Part of a small language model's weights: 18 layers, 9058 steps.
Each number is 128 + 24 x the weight over the matrix's rms, rounded and kept within 0 to 255. Layers, rows and columns count from 0. Numbers have three digits each.

# k: layer 9 attention key, 160x160, rms 0.055, rows 42-63, columns 0-159
# q: layer 9 attention query, 160x160, rms 0.0514, rows 43-63, columns 0-159
# v: layer 9 attention value, 160x160, rms 0.0448, rows 32-52, columns 0-159
# o: layer 9 attention output (transposed), 160x160, rms 0.0452, rows 32-52, columns 0-159
k42:155123141126111134124151137132129134120143105157129118123123107153117123102121127152126100097143140142124132104150100156135125077150126107156137138126134146095135135122148086139116110119131095148167143137136169095176133087096114115129093139126131122118132105096105128146106158122135159114110146133127142103158138135144108122122142099145134139112131153147128162131136126130133126112114124126115118123140143150098150101152162131140120148098121146113148168126125140124121137135133091
q43:139154087107114133117141150105123102145139116130195118146114091128135143136112128139151156136140158123125117128121154144133145142101116096114176120106113093156075119127153165137125155135174145115112145151132108088181113130116094134082089103125101142138117111144149163106152129121188126102125109157151126155144079119141126102123132153112136124115128113119145137123152156141124122138108143141113150145130130144102113100116096105155125092139131157149101148100125109140092176146106127
k43:126093132113121126151117129141149103129118133137135105152081113143137155186142123122126135151104103120136133132148122119118154138126132129150120085124146100153142112109107101118116120123123109139103130121115102123116153146181128119162165142141132114108137176157182100121139118167129105086134111162110134126142172099134152112149099129111156133098121149123125105123141151168097105114123142116095157139137150093117106136128129141146167110120112112151145107137148108118146161105110171
q44:122126113145144103118129122129131129128079093153166116126081084156119135142145153132096119138159168122112121157120120158170119132150120098160143097117145138108137117107102150147168107104070124165119150111148132114141135131146118143121139136161095131143149161146175098180142116126123129110132121166154126106149137146145153137137127139114143138119107140128125054123143120127111138113114146153093127149090100101121113145121123144104135110118111116139177109095136120124127098148132151
k44:150132113144132157119115145143086129148164116113166145139138104112133158144133097134127153108148136140116147145140136145146096147117144100108102111129140108139141118128139123116133118141155108142115139109146115117093150114120107147138091130128140146111137136163112122120119134128093134095103145099133144143145152119065123094134156142148123146134123110112139090113136090124151141184151183163085110123109103123166098118106104117121124104152092142138141108132122112119127133112127122
q45:131125118139153160110152124110109155079155115113142107088140096119115143114118139116122123110114134113139119128126148131135128133167134096117135143133097156148126148095104112129126097122162138124096135118129123041131128123100142114107136154129151120121154092110105123111127159127096142110126146115142086086148140144169143128103122154136120162137144120099138128146163118142165137138128138140146124126118151132155140114141128141112131140178149155131103145133097143126098126133110127
k45:145142159105140141173116103117095120111136131138138106120165098167107136117154141115136108126132124126129145132122137114133136126129142160124128118145132135150164158126125109131118123128124108143171135137141118123128154119151104107144106125123133111133116122111156089145097133125101143128081139099132125094092166156140139154110110142152124124117121123144126130141119148136102134146106106121123104131115173148075159113153137136100125112120124120103131124148124137142111113134156134
q46:149135140157103108142152158101124136152107108125168134088144096126105128103096150141140113095142119117117149137111135129118133114136096109091121130141098140102089138113133141143115161128166131094153151115130138136091090118129122118130094140131152102116146147118103135115144112131158149153131154125134154105117142121181106139116112125100122161133113096142134098178118114131097112170129141103151140122136165111134177092134164076134108106127144123120139149129114142118145136108159153
k46:118142143134133112108153110143124153137142087154137102142130137123137098103125145136133144136162112115132155135146119117120132114126127133165120136177160090134147104130110108157132102131135107159149140124113152113147107106124120114157102137147123124133123108143146105149124073099128137112112123111162153130119137108139099140108098129120148114140113132123118128130114122143120104145106105128115118100125121125117144117104152121110100126090131165136137159127147140145195118106157150
q47:140107129142116161072096129124122099141110147150107154130105148124121161088120140170126138165115104113140124130131158133123143146180083151146140096129177090110127162116171137118126115134148159143136116151124104094188112119125165125106147106156154133096165103107106145150131155115128108127162159151126124133124113105134096133130112132141134110157111093129090096147143141134125150139106119096147147123142113128095113101136135077101134090132128136114132141124138106146124118157108087
k47:135136133132151128142105125088166118141135127158168113122125147116115114114144096144157132135136094154094139109136126131112090118141114119130147116135130087134104103102089150120138137124131082104124121130099133115132104132163124127158134129145133149128119110142124117134142113149152122119095142108108148122166130156147156133099112150141109131144122127112108072146125141141150148131128139087142145146114176142114144148108150154108118145139134114125130123099135133086134078114113144
q48:141144133174096089130164150098132143131116111088117137124143143139171105133118120105119121113125148117108137103143148149169115145122112141063134159128093170127135122118121140138143129120102140087119125105131110133148109127158122094116117156132141103110130123117138116132136101133131121102124146146127128113128144134140112165095123123122125156118120108139104131114133118137113102149157130130152121145118139110109133110129149143106149115117125130116122095123102160132129133136159149
k48:105141133122108142096117126140118128137145102118120129122140137124133107145103102142118124097165121130145139120132159120152113102150148122140110118138127121132123131118148148130098106112130107146136144150117115170125120107116124099142073136119139124122144123147141130152125117116126154132141119112145163126141143117118116132110096133121135153103122124158119110164142124158116132150093142126150079135128125134105153121127116122094099132104140155117169118136135144153145095130148095
q49:123119144125111128158140122141116111173154118122105133095101171093148116119122132117150167097105111109135119120160130145095115142098083131141108154161139151104137117111140111132123118109152142139116113131129113107135144093141169105140123114145137148112115103116117150142123136171148146149164116148100168138098103124104100125137129109140104121139152103115131152119088106126118142102122102117124128104128144164111129160139109184077139120102118171095120122132131120137146106166112120
k49:140168133111146131153102143139124101147120116131138130103127125112160087116158147099113145099106147129127089128146129131132110109144137109142110147129101134130077122120120139134116154134158146114105125115120075110130136157120137107083127147118146127139091151140112151104154160145166095167132112101124114125147087125140161140121125104142107121140133115143111132127127164143126115132142128109152132130153118157134123142111139125106163113130177104090122136126153144113118148107127131
q50:125137143140128080085110119135134139125128117081120132128174138108102100152106094122123155156146151113119138135134135117140104122133118145123166142111107161136094148128125167117108125103117161125131105128134151146125142184150110117139129106109138118125125138134153078135112107150130147141095091120112129145091121113135094124136110138119146138121149120145089144119084154171143130130124128108153166122169144151092136130176161129097090137141107081110142138132109133126155075134122160
k50:137115136148151138083103105111136173133095127116115155126144185148131139130082158118144107132134122136119144129118164128120140141130115130120133148156130103120133129118123138121147127115162125112096132156150105108143125142161119140128112108127138136134125121117144136145155123153154111090141125108122095125095119144083110108117114117132145122174146110089125131116138113170133108149134062122134115127136085126100137128148137116137128132142140130122145127155149131152107109158114088
q51:143137142151136115100125152119165105159131116115163141143102115114085149125080148137117145151144106147124101108126134131131115145130098130156159136136130097094132143116151105134147162142141119146151182125126103085164079098136108159137129125135122139110167123163071110121129112086139140105176148141122119118138131114127111153124110120147131104146109122131076074119182132133150147162098143115141166114125135092135137083101146083146117126104170117160145136126153145148121112146091115
k51:126133124136125081167137109118136122123136084131171133125140129117127155117110082128161114130147078152130154131151139099084138148112111134138138111091156084152130111168108140081140141146119104117157135096121154149118087122144130145124121126133141136157131131123162100141140090131137122135122129105142153107148149106125151135128101132128149111136144163128128092161118127132129137111121127110115135125114182153142125120094173150143105110130131159159133107114150124117160084102126157
q52:114133122148104141158112139108121148128104183103141108112107186130118127146120082139137128132103126128099149166110128134104131111127107128139144096136114143152130133089087157113151131171129135166123145118104151104122091136142056144108161127140134113114077143127141103142166132147104098129108117135128137109107122117175148120105122095124120133098103126139127133114084142151134119154132110133160129124162145139117124140133169132140150140121117104180141126123098139111105141077140112
k52:102131133140139133102132155141116159105083140147097099126105126151130121106098133114126103145147071131134124166138114158142121103147130131119166133126135095149137124143149130118129135149101138122128122134148142115135113097136125118147135122104140184125130112143114167167144117160105123120104111113110150172086162157122127133119140111129097146115106115113131140124124146115093114122117106132149168141132105107157154110149134149132158135129116152153125105130146092127160115112145096
q53:141127142125135122121108137124099130147090113143144133124137095113129118143132148114112141151150174137147159095100145158158126100108121114132139114140132162126135175113154129146094132100126099129135099096148127071120173104115136113132129125121115118170108147130146160142088162121113127116121145088124164144096152151147138123139143152162129149103115119129112110143125114107134131122139167098132091136134137119124090125118099112124122108148110144089142151100120114151092136164134134
k53:157126107119099111166112112129091121152142119139122146128115101132119154127118141157119155135145137097108144119123122147134115109132103111109104113139124144100108151078125133146135135115162104181133157116160142132151153132088123126125128112162145113138113120158131106165127136096119154113109137119114147121135157124126150118132123134137144099151137148153110102129130118119145112147140116113116124134151129115075139110127146098087111135134115109121149153115107124129116160118110097
q54:147119139105093138176105159131105115134135113125173111100129136098111121132111089128131147090101127134110123160090130139097138133106166097143174128126177084146171140122126137125154121152092107088136159106133151099130124154097119117124156121153148120111125118125137158142124121130141151130115101150139150118108144137117140112113145107133132100086110116105131125107073133113105125117139118123115140143155158138128128162115143143106151138150118110159118124151112148139122155156141120
k54:147150136177123093132098128170140146140121146120110134157121129113122140109125146142124117098136109138117118132147106139137115093145120117120125122083118127179116132113141120106155117154117140133128136096139131146103158134139104094127109089126155149113152126130116120110143151128129122118123115155151122148154188135170118091119163108130109101111112144109129127119113146145151101105117126141128177134132122149118152097118107113126172129137132119129109126114142121149149131120127128
q55:130114117068102095159123161152108116160099109133172116121139095120141128143088131130142141089124123140076147134097151107128152083085138149148126158120161116146131128144149119155126156166098096120155113085125125184142144130137103130135130096088099117144135139157162132131115148121138110161153114134132148131116139085145143122149134113123116121107124149148096143156092136111123128093125153162135098133142141126108117148128125102130127126130110134126140127142128140191172113119108121
k55:129128092138127118085138131166136141137104123130125127157133156093107131119113152112106133168126130094139125143143123165109103095120112099082113155123139134149122121094123110116128099150125129169132130139116122168146121152083165158113138121152136152148177107132121120117102141127139113095145132151111110143161145088139127123157159120107143097107127128099120127117101124116117139130143126134155172115145151114126096116099147091120141112122152135157134123121110123149165147131084144
q56:140169095123086102127150117093087109125102143142137139119076147143130130138104162111111136135136164126122115143084147142168074129129120117159149132140142118141143133110120162125117128094104123104105136126163139163157124160104119137106164094144120131139117151107155113148144109096151135139135109140149144104146116142108132110133122164105144162134145144122124136133122125171128144109121118125118117173099125134114081141127147152133163135096144141120132145088121143111115123148096151
k56:130104116127109140124120092142113121136126086108109172165104130113130133160120117127116143111114152132102117144157156112130123123124156125122133115148120115143122117102107107129134132109110118115125116127139101107094155131145102171123118133140134136117140134129146147142121168127106088108128131124137127157129162155092138082149125143120125146151116102122150111151147121143117149133101171145124112141137105112147095093144122127146129145139159153138117116135157144107101130085112099
q57:136160141159135169132141124141168134142114120130131143101118147128105115122139103132112093144107102152169096097118113126132124122117114139149114089110132113130130125124142125127157133129131123148135157143111141106135132082148123097107083091114133111153117155121112154154154118121142100116145106177152150118130090136114132109132138123142116159127143146118118119146128143130099133171107135126130153142126116121081124123116181128132161133136115093133116101101151149140127116129111076
k57:113126156129134169142149147117151121149118115149143138118095125119127140107121073121135121123131124163136121122147140154113097157118111110122141133124134093152131118101129117129107108104100164100136137118094133086116156118144097115125119136131132149114099126130102138145141132132137101140136138113110142135131147118139121151138104124144106129118139119156182085120123156145138150093142145110110145153150108119160136142128134146121141138127144138154134152154136117119139142125109127
q58:090111123133128116109116119122133103088110144130156129147101204126112121140096139105133146121092122156106103104153115126102149126087117137137173103150108143134107116133123133093122153081120137143147177155146142126126120124136129148107155111171142133113103131090148133120191110125144133149108119116141125131104113107092104140116091146167143150146145136135101121157101147178139075118115082133102133124154147150134120127123116153156158135088142144153124150100139113105125149138112178
k58:108095139119152139144113112153158111115113101137152120147117137141132112143111121103121137129097146161098098147122104140122177135109141141143157140125131104114127118108134142135111102130115127055116155132159139128143109136144108123128105131114132155125112147168144181096174145160132128142132124152136109108105127107131153118133097128114126148155143119121132165157093140130074105130106089114089141134103095143168146115125134119161149138132181131185124105126148119107095104096119118
q59:171095134153139138128129093139134165117133144124131161105128082111075118128142135129115124131138142110159108103117108138122116090135089126116117122133103127126112121119109086121122114103142140157113141101125160124128145111133117165151075129130130125182108136156137139145102128102141131110117137111131161122129105154138144125139138136126130121153126138125147141132132159085135135103113139129147134104129094173126149143125130101178108124159141108154102109144149131113106134127153119
k59:142149128129150137153121136102104154132092125126152136139113104140123155162103146094130116163138143123156145125128162101120111128110114135147152120134124119114125146155153089137135137118146135118134110120109153115113131104119132097131145130142137124122113139108101109126139120127144156133123126086107129150141121104091137110143108082124114122143135140145146149131121108112156128092159129113117122109138117089121105162140107095147136146147122130137100126164117121146135147142138147
q60:108137107166103137112155150118132116131173133137140116106142125131161172139152175108145126138129150105113114109116124109163117140122118129137123126187154116111085135115130158108160133136134125122103085121124140120125096152098118118133152131148113135149147097112132098161130158135119105159148162107119121087126120126157125141103128110077132140135148121133127107156108141145127134153157107107130166107109103106118153139101144141149130132109118142111117140095100098129115144105133138
k60:138139159083151151116107127106114140120150120130124176133151129131118085123142126117137113140161136102155111151115131154130076119132117137139128142173129119085138153094122119108132130112120125157108118123110071100139129107156130146131122155117131119159155128153151155126116126111146103104117149109126133136118111149104144142128113139104135139145109111122113107140130129120120116128111133148158100137129117105131090103129135149127130145120100151129158097122137150132137131131153139
q61:133102146100136098125107135175108124150125109128144143146112110130151126121138129142107156127119125123124130070147119134137135147128161146115157131147131110119133108139144113134111113121114108147115103121134112091169097067153146124163121134098135132154141112117147123148116145122122089156133132119099177149102123155086109164153137155143118150147119134128108113146128097119084140102108133124147121109120133121104113125135135101120128087094104115103160065124146115153137084132123131
k61:160139143115123127127108120128128115163141142129144160132122157098137152132134142138128164140103122117108173138105134164109102135100095106115139101161102101131093133092150161137130122113120123142123099128091108149120097145100144119119148128139137137136119148146121149127110173088140128159132117121116135128175092123121131165133134127140154142125138138142115107104110128151124141140154129126127121110124134147136120130103126099082119121160147106130142090153109139143134117114120114
q62:116117121111148133134126092122161105137113128113184135107149128125112103159115129125141114147123103131157122158131109127144131131138130134115131085094116140110148131143131111122118137103133153137126139159112127135130159115168131080099105113114137116158089168136171169131112136154148102119131131105156123107108118098152135124113134116163136094079108131146086164094146166110163101136103187130133120124104113153102123094101105121111138119138167139127116122127130138153159168148164112
k62:123096125158118162157097148120130149136116138127122085092108105155113130147115098127147127137128139141135125105128127150126152115151122097126144125101125156155097116153158143125136107129147127131120156133137137105162115143121149143104113133166123142110116124147106112145152101145131129131122167144102142101140155104161102116112126120113129079096118128158111104097155165095140125101106160112117140122126129099124137177112137088126117150133093117173144171130119141090139161126122149
q63:123153119138107147118153149105104126141120114157129112133138120137093103125098126144158115122085110133150136111085137124113127126133133086112144118115117104142117181104152132096099137134185105108156119138156086130128118144122142133119138099106152153108134130128118162108118148115117145139106140158131090145097157113095157121125115151130114172127138096124113124157154131167114105165111138141156135173146143113129116095151167093153132122146137146120140142133113133110089120112112102
k63:119101125102101126156178091113147126123122103159123123152122180137101131134126128151145118137125113127117143118155113107105166118120115149131158122167140112147153104091066130148108110106128101141168143127120129138147155118142099119150154111130136122117117115118140111162133099142085126114122117142130157109099154149139131157135133127134114115126128149123137120156109128175106112127112109135130121132134169139098167088132143144122127117124119152140118138085128142132137138112099126
v32:181068124166139098116133075123092089123168098072130134111172115122065140123082141139134167130129192142130130128131118079130124130170196151131102105137105187104075126116061093147162146119153150169121104107138098138123147160104089132076122107141153097129167166160137109160166145123128150161145089138110147122155108120155118073103150099112129088105121115096152160153128176126103154133107184174113134136101141134099173163122144102155139167069033070145126129117143181121145115105160208
o32:126175150151137117135126096100104123132171182144117118134140133126108110126101095147159111173086120098139128130125116149175162159098100118147171122112120113123077110149114161150083116090109136155156161108126164147149107115122120173161155136091100126102117118075112092195147106119098120129120159154072148139108128174109080115137115031116149103158120130097137162072163108134102151137160111139196101165122145126160106137139120122169115165133126115121119182124062142163100115105153143
v33:211111121107103111104179098099094123143099137124165118132116085156153118125141149092166165128132138115176141138114084080093085130151160119110129102161139148153131117112140116083128109111135106164140124127148130076134135108140132129080071130221123126074136159147143093184133135171150093124129053132130157101115135097135119142089108093110162103075145091156141110092145122128091117145128113089121123130155096128103112116132139124126150092123105141149123071124103228138127161122170151
o33:155128134128168188099154106115108100147103135134123127100141188165127142108123070088124136107064153116165119157137120149160155165132152132150191114108112155134133146142126129134100100142042126147156118154109131115123122098096124158124091177181130110093081140124118174152137094115149101133096092154098099123143147199134083156118118118128144111127105127115147074060144117127118177150138115163126118144137188101109057116123115149104118143135115124112123142111123169133079127156140154
v34:136172119129150146137116104121086082066093154053103121117044177173129090150055201104156099127134106135161144094131090104108138126124151139141113160160211144111139150110152115041162136061123103151178117128115089102116117135128194093121161110147119146136122186128123067161121123095134151183122111063149092160103140153076224115125210098138119118104092126167138124138130098050141155164179123083175146118132136128154133197170099145073101091133149062134186117147106145115203120180120181
o34:061149173158145194108147171121141115122114115180157163177089151091120144135115144142057150153158099212112085168111117152153113141080123146141095146178097091104122101080148108090107159138067113090118124129161115098182132204090149090155123121134110129092171131103114127169177087120155166120106128155114174134089124208139093110146111113155140147100160173158136077134112127134128188166074126140094168142110147152119065128146096116122117120094142121109118142067112100114081125127128141
v35:182138150137084075147160088148196151151133101131095160129090125113148113152146154091132156110138127135086143129142104116138084119137138119120126140116159163145126117142092115112143111129106121132092123107157111131090125117162173106078121148169113115073192100171185167113118132153158104119153096164138112134127146128130104162115101154102130105099129057164174110163161085127112099127094119177118104106124084102149127113119087102128179077096090150170159074141105133132113137133148180
o35:142123087134176122142147140143109135118116151132093128076131155172140139135120126149081142119121192134130085179149115124166149150110146145131175136100106149145148157163090148125104125136081140146118085106108161155057104108131139167136123164127098144070069115148181152130106098148134108121113084151136089109122128134141087101144125110076139125123087146114136097091153116100100166115173139134153113113113198100110086141139091143121134127118126138110142152140133135127140146152154133
v36:111170143113121150121150122115159137130101159095169138151136156149123139145092126188115109136137156125151141135118180118137106118134093127109157114139109144099151114122177112131147135119119117151143100117128178102123150122115163101147089143108149168137097114121117075135113140136133126141110134096132097119137154148105138132118159093133128139151105157139086116073126115110116135122130120073144142097128091143111124131124110178139133124111190099131132122110123162112091136131123082
o36:100129142129089165122130142078132091140079065116129133137133152074121127124115146104128125113160123175187132121126111127144108133124105128162131133146139102135131124092177105124150119160120114111138126143134136124152173134140161081131116159122149107115152130089108087119123153103152157119116109116179122150103139156132137141115135185141139118157127167104117153146120145120148073174081117121067127146131142117127130105111111137143157157115122110164135134126144121137094104116125128
v37:123144111165151140175130180130079125073120139145140139108146109136118106120162115124089130155106157122128107148119166094119110178073136147085110122094103128146102072118143157145150132161104192074121152146153175151120132136103088148138119085107100151092128140121112161129172097158087128110104133158132129122142149110149119195121082102098141148152147151121106152117067129152123111138150100112109142192119126150114073105087173106189125100127075127161118170094139061149120136178145159
o37:157146091129131065122117098116114167124116130114112142147123128132130133119105117091179164133116087058138137106086168103084098148172187137127098108106144168140079110156127168095175094129135163114089120182131124117131127120115123149111144117050134113165156150125124175096122131131090134178171126131098144109133096152126172137130144144125145163155108032150148140133120157099154083124149140134158159136124089104132145142088152159119131096113113111096145128137147114119139166139076151
v38:139111121141146099115123124115143146155109079203114168130130106134120075092115141056113140074132111130113189090103097076105158126199184104100083056127188106126160155152088108111142128120169118217129148112142078162075108147151143118119148186128151118141106156136200119160140115162156126176119066087130138178142106096080153126157146147122131071100136057127168098150168159140152139129187153132084129086137145099064139121151155076087159071141128095124131144184107156099157171109156101
o38:092159151124174185118106121135141125103127130126119114135144200117125114113156127204126117112046158115104151137165098142169166092187134152125153103147107089098160120168084131114086134082068103191188135130124114093074119139148157130130154078198063167090083119161174134162135073128127093112124138154132144115115142088161073116167114090154122110078156147080128103116110134155081172131141104126138126124139144108125060146155098152139141141139162144120115139124112143102091121160152123
v39:082136130165081126109113079096135125116052162139184099137161148141118109109162140146143157137121103128153089140102172075129102135086172112117122112097140149176116132132163129142144081153122214127123120173086153125119163105086180114160220096164132078088110175127160117088175085114113140130116064124150147141114130132144157107139082161147157135090139078164057161155139150123156152132158079099101141135172126087051147136146073086116109156122137122111134141118113112183184155146165156
o39:073139073118152057073153058103117115129092080130127142165134112140102111098118157077188142122115115126110091114097127178139133117107184125121161151088120151136178133185137213135179106117066176070153166166123102096143131155127111139108148112140118145154100103141102160137138084111143141118142125164105113140150151157134158114157135099171122122145147095142076129112134145144152135114129124136110114132160149141122132131154149121089176136067165138102157174102127126113075067175142123
v40:123125099122163144125128152103123142157083125175121087095084097137183111118188122108104147112098157136155142155113079104119127132131124092159107081117174118126105153119151159116130136122099110119155134127126128147121154130149119143158121094146084137098115155124135121128149130167086106103161108129108140157133140114123131130174089173115139123126164141143124131117145133132121118120123100098078111164152107121121125107092183092109122071162128154101135147123126117184096134146152144
o40:152126122136147111128154119144100161127117136111160136125146142142115139130128095112105159145070124100126138133141158127111129122150151134096133103108115161108148123158090136113158089116099118142143108132128143091100123125109124165113131093168113134162110166166138189118119094157151098120117125113084147095141139136116134154148127164141122144115131091155110089129100117143130139102129127121148125099173117151123129145104158140058120105121126107104128095133161166108161134164085178
v41:148093115146125130117123132127118146145098141154136119107129121115179099109109103177088115110152123135143135107144127148147060113133123141144142138150156120127153145146111065141104124085174148144111127142147113129121165140095124111094151145127189103097119124122144107129112121157161116118083061118127105194153126121136119114138083175139130106160101081133163115153151186186140131117113158140137093108159108144131178157112098081142145149119142158104147148169140183157125142063099097
o41:129121098119129171113120113122151098117110133118123132116193137102132072132139117162115079120072137117120092121147095139172135086178113094156099133127139113115129155170112149149097144131108128100129165098112118133109136123133142149123089153165115124153093111120137126109143120105140075126157124087132098130140132120172122106171116080110135136148118179128149151118154127110137134106142100126143067113160149125160087142140095117143119156150154141112155188134141171128056121142151143
v42:130127147078133112108107126198171174178082102160150137134179085154152112069149122121111134159113134116127121177106134123066075119155164128054141145149164041133131131149136094165166135128060150110101120168086128144114180119142136104168073132113131156122082132111169085139120142135150070092126133116142184098152129164094081143111109144103154154102093123181125152112108153158151213119140150085132071106151077091104114140106088113158138099118183153196145161061115118148098101100143155
o42:106114069123096131110134173129152131132114094112130098097168143099086109113104136075157123099104142116154178141136074085143134139161123138116137117154137093122078153218153182120151127180070165131136167126111106179066111102156120178116143133168128137122082126139120095073108085097170109084146113111152084131194154136144121158112187180157109132131149111178082180125092142161118092154107117124101142139153137111130105138102151138077122122085127101135143130148141165132129141105147158
v43:139147102123113152152126189101114104061075086142134188088123127165173086080116116124107128088147118105109142161137098100105132170103073101129135134103157113171150176085149158088130101138116140086168135163128112151133115154161101133118094118154089116050190145118104133132136098141091123115140114123156113100125133139114197167109101108134153107128150134122168145106154110094146116132163096178143088169141115144193101101127135126144120104154093158138145152110122123124169126122153132
o43:133119129140155106165142157166112146106110124152124174100151131179141166099099106095121128107124148126112100148129141118074133074132179160124130123180107171146161123111114145135116126139133127106093099170123106112133123181104121115108102116120100108161132112124149188118130102134081093171122126108114148122140135156103129116164104113114179170089110081186215096099130160096170159093107122187160134105123117115126101129141106172095128084104109123073134120113118138113126190155098157
v44:120144116114161169134159163151100100066128104131115162114112108156141121076146135087138120132134143143131145131128112142129122131158148096098166132106094119118137111113118162160149181096152121140105137160118126124131138100157085163149101143125108126169076123108132164125156130146094120127116146110120156108129115129125117145115129182130105151107142130125166126075081151167106143094130153106132100164177168132139148109117170151131116074153118197116120179105121080133093115167129112
o44:113115118127119120152100162145129166125153162100138125136141122131117099131151147135153161103091102111130182144103145089100106117155143122084083119139120119102084077133126125090143119123165117169127130144146105116122073111118145145118116122174142150163122154151099150127110148122115124157127132105088177087169133133127151147114149171135127123086140082182104167172142124124109113146136137121128144121135083103141140144110174117087108130155112120130132090156120127135138165110114133
v45:075135139163146054098090112157163117096172084139115123176150143141085153105184093087138166109117103150134146140106207116142205130155209073124106060144109109078127209139117091137106145169143127149178133113064125136109131122041193122196139116106136059156110132119094158085123140095111173135160149151118145161130121122130162061170119098134141134129143135111084139133153082114164182098101123157126132147082157071134083097131127066122094115140085062125094148123134108115165113121132144
o45:094144147119109041185135112133137142129195091123137128173099125121132104126136131154139120141159121071102160102118149143097118107085171143118161115115133142123214096147119153149148087103134152156207156106161112135095123127115129123137191097097106153134148108123091101125141133172135158098132191148133149165148186087133126097123141083139116131101189102075097116124106122158105122105104120106133127143116106173103158133155160113117109125093133163140146098092078117106160095110149112
v46:105159137131096121143088113134160155133117138122135092145198162123193141189202156162130145085150111107098136119103141107127085108129079121115118144097093116152111127148134144214148104219159168127061144149122155086090151086205120110092142121169142166104104083100091156117149177131093114077187185147153152052131136143166085194177074097119109171108161146170096144086103113116122099099092117134165173121123115121055118114105074153156147143101140143134147079108097120213086085119095107
o46:173115075146110051083162095127090126114113082147085093079144122185088148089126182046174112076160128198158135111151151131140099133159108105078157145080153180164165172132146133116162089152167194170120102131099156145081129078180141146108108161131177132123123128122152102131085195151144149132126108118136082154149090149162165166117110169114119131167112088187071138075113132084114095113131150102117131122108160131101172111120145149102145122134123135143124113164139126123150102130128110
v47:106164121124106113125131148083159123117137137136091134102100157124157144090159089090141128100146084100150125095110125146167205148118081103159137110128119137137095158113139176114076139116120085106172144118117093137163103139166105139151121134152069138182158099129106164097125117119131151153164120109119124151106122129121176107123158126153108129152166161124124152117153122099128082093128080150156095139116153092109107111111180128051105133163152168100124105137141107145157154176114107
o47:119128152122133122179130149170117140122141128123162136136120103170145159115149121142104130125167153159100096089120177127087124105086133126104152121125126151127184087103096071122118139116142093124146086133130121105175127170099099086142128067182135126149142137178147165119129132170147131128085143107115167123121148078109146127113115156155136140070131123130132084138137136126098149091111158136144122101134101153104141135126145118129164113133108139128093072121167091111174134153099110
v48:158152118096143136129160144155111148138180169122079120161121097166140129160140131117147105171139163108144131122115138136141093144138174138083134147100094154108148071158143121121153137093124077126161108132158126153148097090102152144145118135138078180203071152134144083127121139134114135156117119136104121130107123133085132136111169151110111122109084137141124094081094087071100163122109129050153127140080145149143114135126145186158138099122132114141129160087142123106122153129112087
o48:112124150137111170134110153127159130160146137114140119153107143073126119157146129112088181164147112122160175140123137119144106181125103143121094129127109066129079092119186100119135131142123074149127116126163103165150136140109171128147134114151116127124152128164126110111117148108145158161126103157099137122097125132115115156094150229141112098140077142113127144162126142131106110193106144096090137162098118136103109143081138119128126141128116104169150090100096088136109159082091143
v49:148130122148129145136112158111108145041147098203119160078129112108159122128198124086122165104103075123151161091101056126126149146068093136124082127102124080132155109097101177151086125153112129102090146090135110099111122111156117140103136156186118087132157098111126187142130104141137120099145149128124163121106136114163162102162077167120145111155192127102171140114133119169139096146110116171102123186165126095152118110143157077114157138136078131131111138194131074137130140117135088
o49:157140096115142104134126112173114165084150129114113140096127128195135133127153107165119155114097138058092151102116138121099119124146148122121107089141128171145183111139080121140127111079172150173103089144122123108079121112125096107100123123176152128152089137159143219131132162158121131140150149129121134109138096106143173110149108090115137156074136104156116078086136136110130174055165139146165159110129106131132138139163124136128123110148100116078125110162138132095150168139126116
v50:163127134141158149130122124078060073084069102158116116111106140130142109062112142106152099103171149126143139127151085107142086125129108125134097137115118123126150120140139139126137155128164161150126128150153142161118134139152126120183121130129157102124096120107106123123159142121081149126086074078168153163157113129154180126130084154141107114140120135113175137093101158145193097072149102113087143125163157174132159147146098123138113144157138163112125134145114140162154119130117150
o50:114109135156123134100124091105141136075108143150121165151212133122128112097141167164159104126085109147110130144110163143147119077165139100128094121164126134102112094157120131115141145113110119146127158140157083073167062127104136130098114171152104123166137118126102148146145097122098131154155107097107135070140114177179165118154117079154131160111126112150181170162136132109129137080150133115117122104125103145170119155135139142141140138149166133111141136116109155134090127134093128
v51:109112143098104109125120083115155129147172112148072127087149071117159168090146108040164148119110116155201104081139075133155139114147142087123099141163099119110104149138135114112102150109150115129097139104116114137135122109133115147127085146179098112208129136097198163098132154097112131130155094125118168111103096093133109093121119183154142153070152129111142121146179166162135130092115132159142110119151186123094138101106125155100127099104152159106149158121140123195125158123173117
o51:123133131138140137166140135163100159110164153090162085131149086156107097124154105125145102122122125150118140115128138124145163135122117134073135097102109131108144110149107104136110136089116112157207115112122104108122104097127114136153136107224144171127056139165149150106139143165127134144093124147109122093165140077143133151070129145162129108074138127121073131136127096185080154094166139121143107109181141156135148135111172134102123135128116142117139086121109123152160130115148101
v52:090166151138151129123131115133106150084150141139118097129157112132105122154111151130159106154124153119175100118090182119113155120168111148129142122148105124105128094127132141160096121191160126143125119163112128098146111105144120133132120113115154165201096107112081144155125151125126170141144168121140180052150120140163129099140168116142133156113134170115081125066072155094130090135172153088178157103141145127076101118121119168109083158109177104104113110132117095134088093111119099
o52:137110119148117132123121090129131092135166106109134102138097101115109137091153155103155109114160106134141183095110147127130092145146073102093131117115158114117117102080163103097166132132172120159149152182153107125171135122144125083125140148136184123132173147094106088130114173117139173130138138131160143155109121145134145150084125183162118119132178104139071144145114116159106084146108142099077161150129107133105183109099135133146144108133122110165093101171103100136122092110145096